From a checkpoint of a small transformer trained on Wikipedia.
Architecture: LayerNorm before each block, learned positions, biases, untied embeddings.
Training: a variant of SOAP for these matrices, 111M tokens.
Each number is 500 + 25 x the weight over its row's rms, rounded and kept within 0 to 999. Layers, rows and columns count from 0. Numbers have three digits each. The size before them is the row's rms in percent of the matrix's.

# up: layer 18 MLP up, 384x64, rms 0.22, rows 314-383, columns 0-31
# down: layer 18 MLP down (transposed), 384x64, rms 0.237, rows 314-383, columns 0-31
up314 101:506515494514513530502504568449505491480508501510505482513482531515499527483517490537498476532469
down314 102:482511535486524506469499500492515514466500538461556472508520493489527480491466454508536513491522
up315 089:539501488485524464518504477465490535522542535525510563469530483502468485459497487480507484473496
down315 088:489475513505472495478561543540517479537494461510531486502475488506493532485508505506549463529509
up316 087:477443478488471489492548498517486462501495537497484515485507494503456495504492506449494536554492
down316 103:523519507521515505496545489512506468564481496491503477502527520556470518516478510534518480507503
up317 093:536481545474493554525502524501478520493516476491509487507498484418479472483489485489503511495541
down317 102:548486515455540522524490503495528520529478544473522544497486498480490520482498491554508516513505
up318 094:511508505521484489509487470499492502496492480494496513491550448507448488443495487495432560477494
down318 091:497467508509483489520545493479492493496489535538468485476445520556542457519511489504485520501483
up319 095:468453512493499440510514484549502493474474535508535505451522528526462470473538495509468521515524
down319 087:496506531476495496513442467479482502493527534494506495488476499509508508514467519538488488487489
up320 099:496533548520487512493526525479488511449579444494500514448466491507516517525511497524492487490490
down320 107:508442511512491545493513516538504473514467515477530527508500505517506513479486505454523536562483
up321 110:535481483494465484535531573492483473532496472522456508495463519472496538513499511519509504503496
down321 101:484527485522507543546501487494511486458479528430512526436491482528520480478498502500475507489520
up322 098:487463507464437508487513530472498512533497491487508522506516513477500533515536496494502484510516
down322 093:498492572515500497528496517510504490536513482503529437489507478502508480527490504522468455469478
up323 097:485492518487445545462508483545524548501506516462448520481510510519501519472538528481533523504533
down323 092:495493514502494483544540505480513510513540510494475479490489523457508511515502489476539491523531
up324 082:478489506559491456539500461490504462503529489520536490507497490484491503497533492512499486495510
down324 082:537508458470476525469542545499519531498510522456503537487503515500526527465490531507516526478485
up325 107:452492486552510504478494511477470510467521500505491505511460522503511491464519449505472515494499
down325 105:489537530550533472520525496472459517497537491463488482499517509485493490489492526474467492548489
up326 098:481510490471524506472544487504509463489496523490542518512510502503460524471518514509483471511492
down326 101:496530496512555513515527504517510548456506513474486482502492523478493512458501508506492479488505
up327 107:472526514470491549487513537453525471486495531520500492471551471468495459487499458484505462482498
down327 106:496464479482519494524531467520483458524533490531494497454470484555514481505472501485469556528518
up328 096:505477522525516462527494474460481512479519504505489483516511450491454524524527484502506511516538
down328 086:540492446483521527518500454521515481484511463503527511521489538530563524492517496527511502518500
up329 117:506490532470540516476526485482473453465517475517460530471493501458508465451474522529495534523525
down329 112:457533508513486515457476461526489466503470473510520467511482503496519464455443530514489507530522
up330 087:492460472483496452502506524501464499531474517497501548502528522538481537495463527464525530487505
down330 082:514497513509463523460479505478480510505483532491477487534486505507486528463495504449467452507488
up331 105:509504541537457476506481490500495543491478491461521525490513484482495524466523504519495560500464
down331 099:537504541516489516483501467571509494470475523513481524510492491461498497479487511463524469506487
up332 072:493502480468493524519483503475484495465510496551512508490536462499474545552490488495486511485497
down332 072:491543480500464490486540517522495485537487458464496496496482478522528500476484514507519493550520
up333 097:517508497505494515506471518462449554505491516510537477532517513513480501495515469510455526530511
down333 095:508470511446498479522547494494496501469519530530497479510510467465551524495484557528548489514488
up334 112:507498513514505491575513505491477533500535512511510493437491480461502539505526551488473532504470
down334 114:516513486488491508526453489506504446551473507524535501445501500499492484497556522512505514484509
up335 104:489500440459473511522523527505477482492531459497450500497495480459512479502517510498486478469533
down335 107:506476499480526554531468500470512486523492488499523517532508504506536521493527523513491552503449
up336 096:502529506508467466443542470510474509537505506553509537482493456488474466464470527499535485489510
down336 095:498513481509513527517481516486516492505511503440537487508482459512529589498505482507462504478491
up337 111:486510569503498538503474505463506491478483465500494530473490496534515481485453473489475532510532
down337 113:477521534488512500486471556573491519480473520480460466450509499513526484491487521520442509495452
up338 108:506539497485466543525495450494504509457533496502515505504490516507489527509483510508481502488466
down338 111:451462513451510472503493497489477504520497507471507502522507470534521574499496484515530469490548
up339 103:505501484483485533473504497501457467498550478519522501481478471523511538471525472526491498523482
down339 111:480508537501490494519528495509561501491524501460534505515524490493533515506506491518529468467544
up340 106:478495538499520506492501513479516516522550511465535500496500449445479487506509521473494501492453
down340 108:506454480508498524484518473504507482501452494483506531478503527509511519471481483508497507532546
up341 099:470480567455480516532500512444491503477483520519474480519506504437476534504539461475486509506521
down341 111:493533576508523518511480479465513486481509506477479473469488517485513483490484512503487531461488
up342 100:506531535529467506508492494492481502495554475494497519451468486527459507480501476526525501485509
down342 098:539500491462468525522545523540508506508495496460529468446500480478511504483534447512492484518514
up343 091:498505508493518515518530504528485469506515522495496468484508508496470560450538485510498494480505
down343 087:469472480539464472520493460458511526489501492491538514517532498493520450490504506494537498499546
up344 102:537521477509488520477517508480490503509509468484492506501493491502471546526477522541450453502498
down344 105:527499481497517514470483536487473493487495520495554454492509476596479541481511503472448486505510
up345 105:503469521508493510475517475570449467471489470510500481511516487476491480524544478479435501506508
down345 119:516505528514472512474460497466479492499534564515491541489516520523450440489489519476490474543484
up346 100:519485506479485523483486482508523485462525524526519483513474484492480474530511485494457466446497
down346 099:509540508482502470539465486489458491478468515531555492465473502492526518481500515531464508493465
up347 098:495490503480511504483519501498491482454549515502546516452488520489519571499545499528502455538524
down347 106:523515517518462434531497515463535472462490550506526528501498483488473507508488497512542511543524
up348 113:477529508455509464486494491473493516524488482469486501486506463503446504542519486520495493502483
down348 121:494530483488521481477472505512482520478508487525479497517528517505446444505503484504507472546480
up349 107:468524522527497477459534456516536484505552523539492503457467514508522537471458494499535540526471
down349 103:537491531491469487521457537536521520519477501523518504522517508477472491473564500506458471460530
up350 101:493486498498461536477524527518523503488535517528523501527467532445481526520511485537494513500514
down350 098:559528489480457459480528519483501488499488493537501499501475463466513490495487522485475496554496
up351 076:494472523471512483541528519486513515483487497501504499451485540504457514478516486492518498557466
down351 074:471450527546538499463501514494494491503484477520499503478483504493525518489505536458515467503470
up352 104:521466491513469520478542536529481513496515471502526478459509508497514492488550516488476521489521
down352 096:492489512531487513476536507492546482486525515516499497516487472503470501495479479518523501463508
up353 113:517503512493484535461503491541477521481523518490477541497539515531534507513535515492466536476533
down353 117:496508456550517509458474435476516546526525509476479485488553474517532519506504483519503517521490
up354 093:481535500485514468533509486570505505492507493457509525513517514494464523520472472510542468478505
down354 089:524535503558493480523465469493506489514488460511489472518516469466530466473496496515483490509486
up355 103:505484511525483467486529522536429546514472550504469502494500500475447505523504500515531480508526
down355 107:478478500492517497480519509495422507510509520531504499516513516546516474522503489523502471529505
up356 094:499517508566479511510471540504494476504509520532507501478485481505478504508488484481471493554505
down356 092:513497574506495536498493527433524495489562469520500507465488479500477503505505492483496469538491
up357 094:499578520488493514568501473485497511512487525511497518499487458462506472532470520487495531498496
down357 095:483467448515501507479456545472506480472505469507488461504465491522525539459480493493522516492467
up358 088:469477485507489491477515499481499546469501460467521528530517483481446506470506526513483533515492
down358 088:527525509457509518534513455520494510493483536491507482486533532515500466511525488532494505541534
up359 100:469458496492486482478538535483478499524546520497488514487531486505466508516496515506512516465511
down359 103:497508477507511485479496529461490531497539499506517512471511467549470523480440469522494508540458
up360 094:481454529472505425531491495472497517510511464504504486476512496545500507517479437518512535492495
down360 096:493473485484493506496564493502492482531502544481471521518487473476485451479511511488487479535529
up361 104:519445530520505555488522524471513498467512520508495527498487498479497496449536505525498515487480
down361 110:486483487512516499524554484515467509491474506495493558490506517479556504484521519530525501507497
up362 093:533513544504466488463521508489509533504506483504496517474475500460487512532530503516484490502542
down362 095:524512511502494492505478523539462481482508477520510489513527498516464496460520546521490526502477
up363 101:474505519515472553505495448463448529513458468496552512519522481525505497532460493531494508497495
down363 101:487494500495505434534468520535491491538530517531518485448474517469496535502513522493506482510499
up364 080:479478494508523467473491539494511503541505512512492487527460483522470484506502506535489503478481
down364 084:469506472490527488508472456507539469490479492520500502540479540476489512495490505525527477535500
up365 077:540489556489507456495468487534488539479493451525494455482521459522505525497530515517527474513489
down365 073:494508510480491485474490504501488476522519520499506499478450472515496547463457457500505476454482
up366 116:499529476481484490462501490500526535461488502461496503521509443510487528492482451556472478521482
down366 102:488492512470463484511476528468495512536449554486509482476501485490490449493470494532492515475427
up367 109:477471528473465482511492496505501512457481541498444487506494503504530530511530506500504489498488
down367 114:472527495520456488504500525468507486483498480441480536529481485490509504505499501497521491528512
up368 102:518508507498550487483514513512463462510511482504456487499539532481491504511505529505471484443504
down368 100:481493504542534496510487472463516550432475472516462484491470482500507527533519496494537520507540
up369 082:536536505486481499496563527496501483537510504502500506484524494502542510510502475500445555503528
down369 086:546512519502505480501482493454537493566483526473499499489533546498504486546467503515481437473475
up370 102:523482512530509515492484474558475502489515468504492504528448517512526526514544496463439491469505
down370 095:496531487466461497509520470475502448521481516484531466468540501517486522495497477503521474470474
up371 102:481515495535530510499540482531508476491491494528522519501466535481544544502509536531443504449499
down371 101:451496524473507514506503517493496474477500543544523492528509497451496504486524482482448493488471
up372 097:518474500525544488512549507494485524495496482547472480461470489506512531471488520544447494491530
down372 098:503511500499491501476510512485470507481472421494489480480482473539507527458462534507492428530503
up373 097:504486496512487519488532502483495466492450497553498501464533514540533527503478475528490522496470
down373 083:493461498524511525494488471511471523469460447521516517497487471515492515491523531499496504518477
up374 107:479483494484514492505534456525500527482499462508495486500497492496503489514504485528523554489527
down374 090:466457521506490547486528488505523487519517466445487494532541502485505475497468524481551510485485
up375 103:496477505472458495461527507491478539482492538477505529516516499503458531475485508482521516463510
down375 106:491484548506526512502513522477496537530483452498514494469489472480495474561507494529464507493508
up376 109:541512525524464501496515515455511521493511477514465515500461480525458548534458505537477527482511
down376 114:528506520485482500512472472475453470514516469527428508510530488500502494528513492505531523516480
up377 107:475489529514487486508520497474474536481500486509491478454482555526538546467466495503505509469526
down377 109:471499460534505495489465497475539497495544443529507490491499502478529487454504504482506487528508
up378 106:522486501493429529463499525509512483487487516493531555475469474511515542492535508544490528505473
down378 102:476543533510492540533479522481505488544526528499526473533486503517507500479496535514483469536518
up379 097:459470488491477476493537514521463493517485534480516514496512527513501528463492480515527506518490
down379 097:491512466455541538508540553481527499508511483515469481478497452476550517532476524518508486455473
up380 096:518473506493495499477510437529476486498478489482510528500481499506477509493535517507490536528586
down380 099:543534464546511517496500509528536482503475456510534525478538501504462468496499466482498499514558
up381 114:508529509493505510519461525461504545501527524508517505523503488505475532481464512496452530454540
down381 114:499472506478508509522522531475459494484494517495523540548540505503518512510459483489525478528483
up382 096:522507482478500526531513547458465486543520466526460472481549492522485503488470485511516489479515
down382 090:471517523519479500486504443501497499473499530497499508506497502561499495467512527544503498481529
up383 089:521482540473492539487538481511487492461505532466493516489467469477531500486500501502499451516454
down383 090:522526482498563475511497525497467509536473543467497519512496507522503507548534513434454515468514